From a checkpoint of a small transformer trained on Wikipedia: 15 layers, rotary positions.
Each number is 200 + 30 x the weight over its row's rms, rounded and kept within 0 to 999. Layers, rows and columns count from 0. The size before them is the row's rms in percent of the matrix's.

# layer 8 MLP down (transposed), 384x64, rms 0.166, rows 77-98, columns 0-31
106,153,268,227,269,192,218,218,216,224,192,197,245,153,190,242,240,208,183,182,212,171,187,214,211,231,253,126,243,181,225,176,212
094,232,202,193,171,214,223,256,214,220,233,164,155,206,250,199,132,168,181,198,167,205,220,166,207,209,203,190,147,209,251,255,183
085,202,187,144,154,171,148,174,197,220,187,226,165,231,221,157,193,208,202,200,212,201,179,195,172,147,158,129,200,212,241,150,251
100,177,175,176,239,152,260,173,230,212,267,151,173,207,161,225,235,223,166,231,145,203,190,182,218,141,191,191,172,185,153,195,226
104,187,214,196,164,212,243,180,204,227,195,201,172,192,197,219,241,225,211,128,216,173,209,229,260,198,207,189,193,215,223,180,145
135,149,181,157,267,211,146,199,183,213,206,202,200,197,213,210,184,207,175,204,248,199,118,198,258,140,201,195,222,212,214,234,206
099,157,185,177,194,245,175,219,197,199,213,192,207,219,194,240,198,226,184,185,214,150,224,187,237,129,200,233,171,171,222,253,199
097,183,173,185,209,168,213,202,186,210,213,188,158,207,190,248,184,228,248,210,244,157,198,155,226,242,175,172,210,190,187,213,222
095,199,168,190,196,227,271,158,206,210,205,241,170,233,211,190,189,187,202,201,172,206,245,237,198,247,187,214,202,195,194,207,157
108,179,216,171,203,259,273,217,239,186,147,167,180,145,211,182,188,195,171,204,199,232,197,185,187,186,255,143,226,156,182,154,189
108,218,177,184,228,152,186,233,163,231,250,217,241,234,171,224,237,211,192,230,210,246,269,225,263,192,192,202,219,198,188,215,203
111,211,191,241,162,184,205,209,220,168,205,176,204,280,170,197,215,189,104,225,216,198,157,204,195,246,215,211,214,151,215,227,203
108,199,213,199,190,205,166,197,280,198,202,156,131,193,186,210,176,236,225,212,253,218,174,214,184,192,204,190,210,178,164,223,227
117,204,251,228,145,222,180,160,234,212,216,220,232,156,235,175,157,207,243,214,162,197,153,211,186,194,190,158,220,179,210,196,193
103,199,228,212,166,189,158,169,208,211,191,184,230,274,215,179,161,237,221,189,217,191,191,200,260,208,180,174,221,205,173,164,243
089,190,204,172,197,180,194,142,246,172,166,207,216,179,249,174,255,191,222,179,180,273,178,211,196,188,215,149,215,236,213,144,140
098,198,233,227,193,193,212,231,257,229,234,185,233,187,237,199,237,213,192,175,181,219,192,200,165,155,229,179,197,175,196,205,217
089,156,177,156,180,234,234,212,223,202,209,223,139,143,212,215,215,219,192,195,179,209,245,177,194,195,218,190,237,206,229,235,183
102,176,230,221,220,219,185,241,246,228,197,176,159,141,157,168,282,181,231,233,211,201,196,188,208,193,190,221,187,169,181,191,194
086,204,194,243,237,204,215,194,173,220,165,215,183,216,220,160,269,233,152,122,194,227,230,197,217,243,220,222,198,137,182,150,188
110,145,200,203,179,212,203,245,193,202,234,183,156,188,220,170,164,250,236,242,231,164,131,156,222,215,217,169,212,191,230,265,256
092,235,183,226,180,243,179,149,275,191,201,164,170,221,202,208,263,205,229,169,225,252,222,270,150,193,207,220,192,193,237,208,191
# layer 8 MLP up, 384x64, rms 0.198, rows 78-98, columns 0-31
093,179,178,222,185,192,124,203,214,185,188,175,220,196,182,241,219,168,140,155,196,203,191,205,210,285,184,228,201,214,201,232,183
089,143,210,222,198,202,234,256,150,230,221,210,230,205,170,207,156,228,188,190,218,202,234,171,225,166,200,226,170,210,196,163,228
101,146,256,211,227,255,201,194,227,197,234,190,204,192,157,184,163,190,182,243,186,222,171,229,242,171,187,232,210,207,173,279,154
111,160,166,162,222,240,196,210,173,163,128,187,204,166,200,239,225,213,189,220,233,227,219,183,193,223,221,196,167,193,155,216,223
117,223,246,217,209,227,155,218,188,126,188,220,210,177,218,187,208,186,170,230,218,179,173,206,261,184,146,195,213,221,228,170,166
093,165,272,158,244,202,192,196,181,205,220,216,191,224,259,180,223,194,169,215,243,191,185,269,246,213,182,195,200,257,202,174,204
095,211,235,205,195,205,186,229,234,163,183,237,209,225,235,188,203,259,183,231,194,186,159,231,299,184,176,219,206,204,172,241,214
100,214,215,236,214,247,209,236,149,224,185,241,222,203,209,194,232,206,148,225,165,246,184,212,177,257,157,164,234,226,161,143,221
102,212,226,162,224,210,169,214,176,208,206,222,256,233,200,179,186,221,167,186,245,195,252,217,226,226,185,167,143,266,183,162,161
109,186,152,149,235,169,199,209,199,186,197,206,225,188,204,234,190,151,181,208,251,165,162,179,264,189,218,233,211,188,249,175,231
101,197,221,205,175,168,188,212,162,163,206,188,204,236,197,197,155,196,184,181,216,200,242,207,220,195,217,243,147,131,204,257,137
122,189,264,220,230,223,193,240,163,174,217,220,220,245,219,221,169,197,198,191,282,209,160,209,185,217,197,204,156,215,153,186,185
125,232,170,172,191,255,204,202,211,174,161,190,196,201,168,185,207,187,177,232,183,167,140,211,181,210,186,208,288,200,191,160,183
100,235,192,226,221,184,164,239,192,210,169,216,203,209,162,213,155,149,224,188,203,226,193,190,201,207,201,239,220,225,138,138,206
086,184,256,216,183,155,206,261,171,147,201,196,222,163,206,176,208,240,226,151,186,212,203,191,168,261,233,222,186,189,174,210,167
103,262,211,205,202,205,237,184,171,274,152,198,226,185,184,175,225,192,166,185,232,204,173,171,164,221,286,185,203,219,195,188,183
081,152,199,173,189,154,214,270,210,212,175,233,162,227,164,178,142,205,207,203,179,159,230,210,196,244,218,231,216,175,205,203,231
107,177,247,238,243,187,195,272,185,233,197,189,225,197,232,162,195,188,150,202,148,185,203,180,194,211,256,211,154,233,159,224,194
086,185,249,208,239,217,176,248,150,198,238,231,227,211,237,182,203,214,202,180,246,172,215,209,185,193,168,198,198,223,155,154,215
099,196,223,199,211,248,160,163,170,185,176,171,208,199,198,141,202,214,211,236,169,206,205,211,207,237,172,176,230,230,222,159,180
096,209,184,200,210,171,195,228,209,184,257,196,210,286,184,204,196,217,166,257,155,159,150,215,155,226,172,218,214,225,149,133,177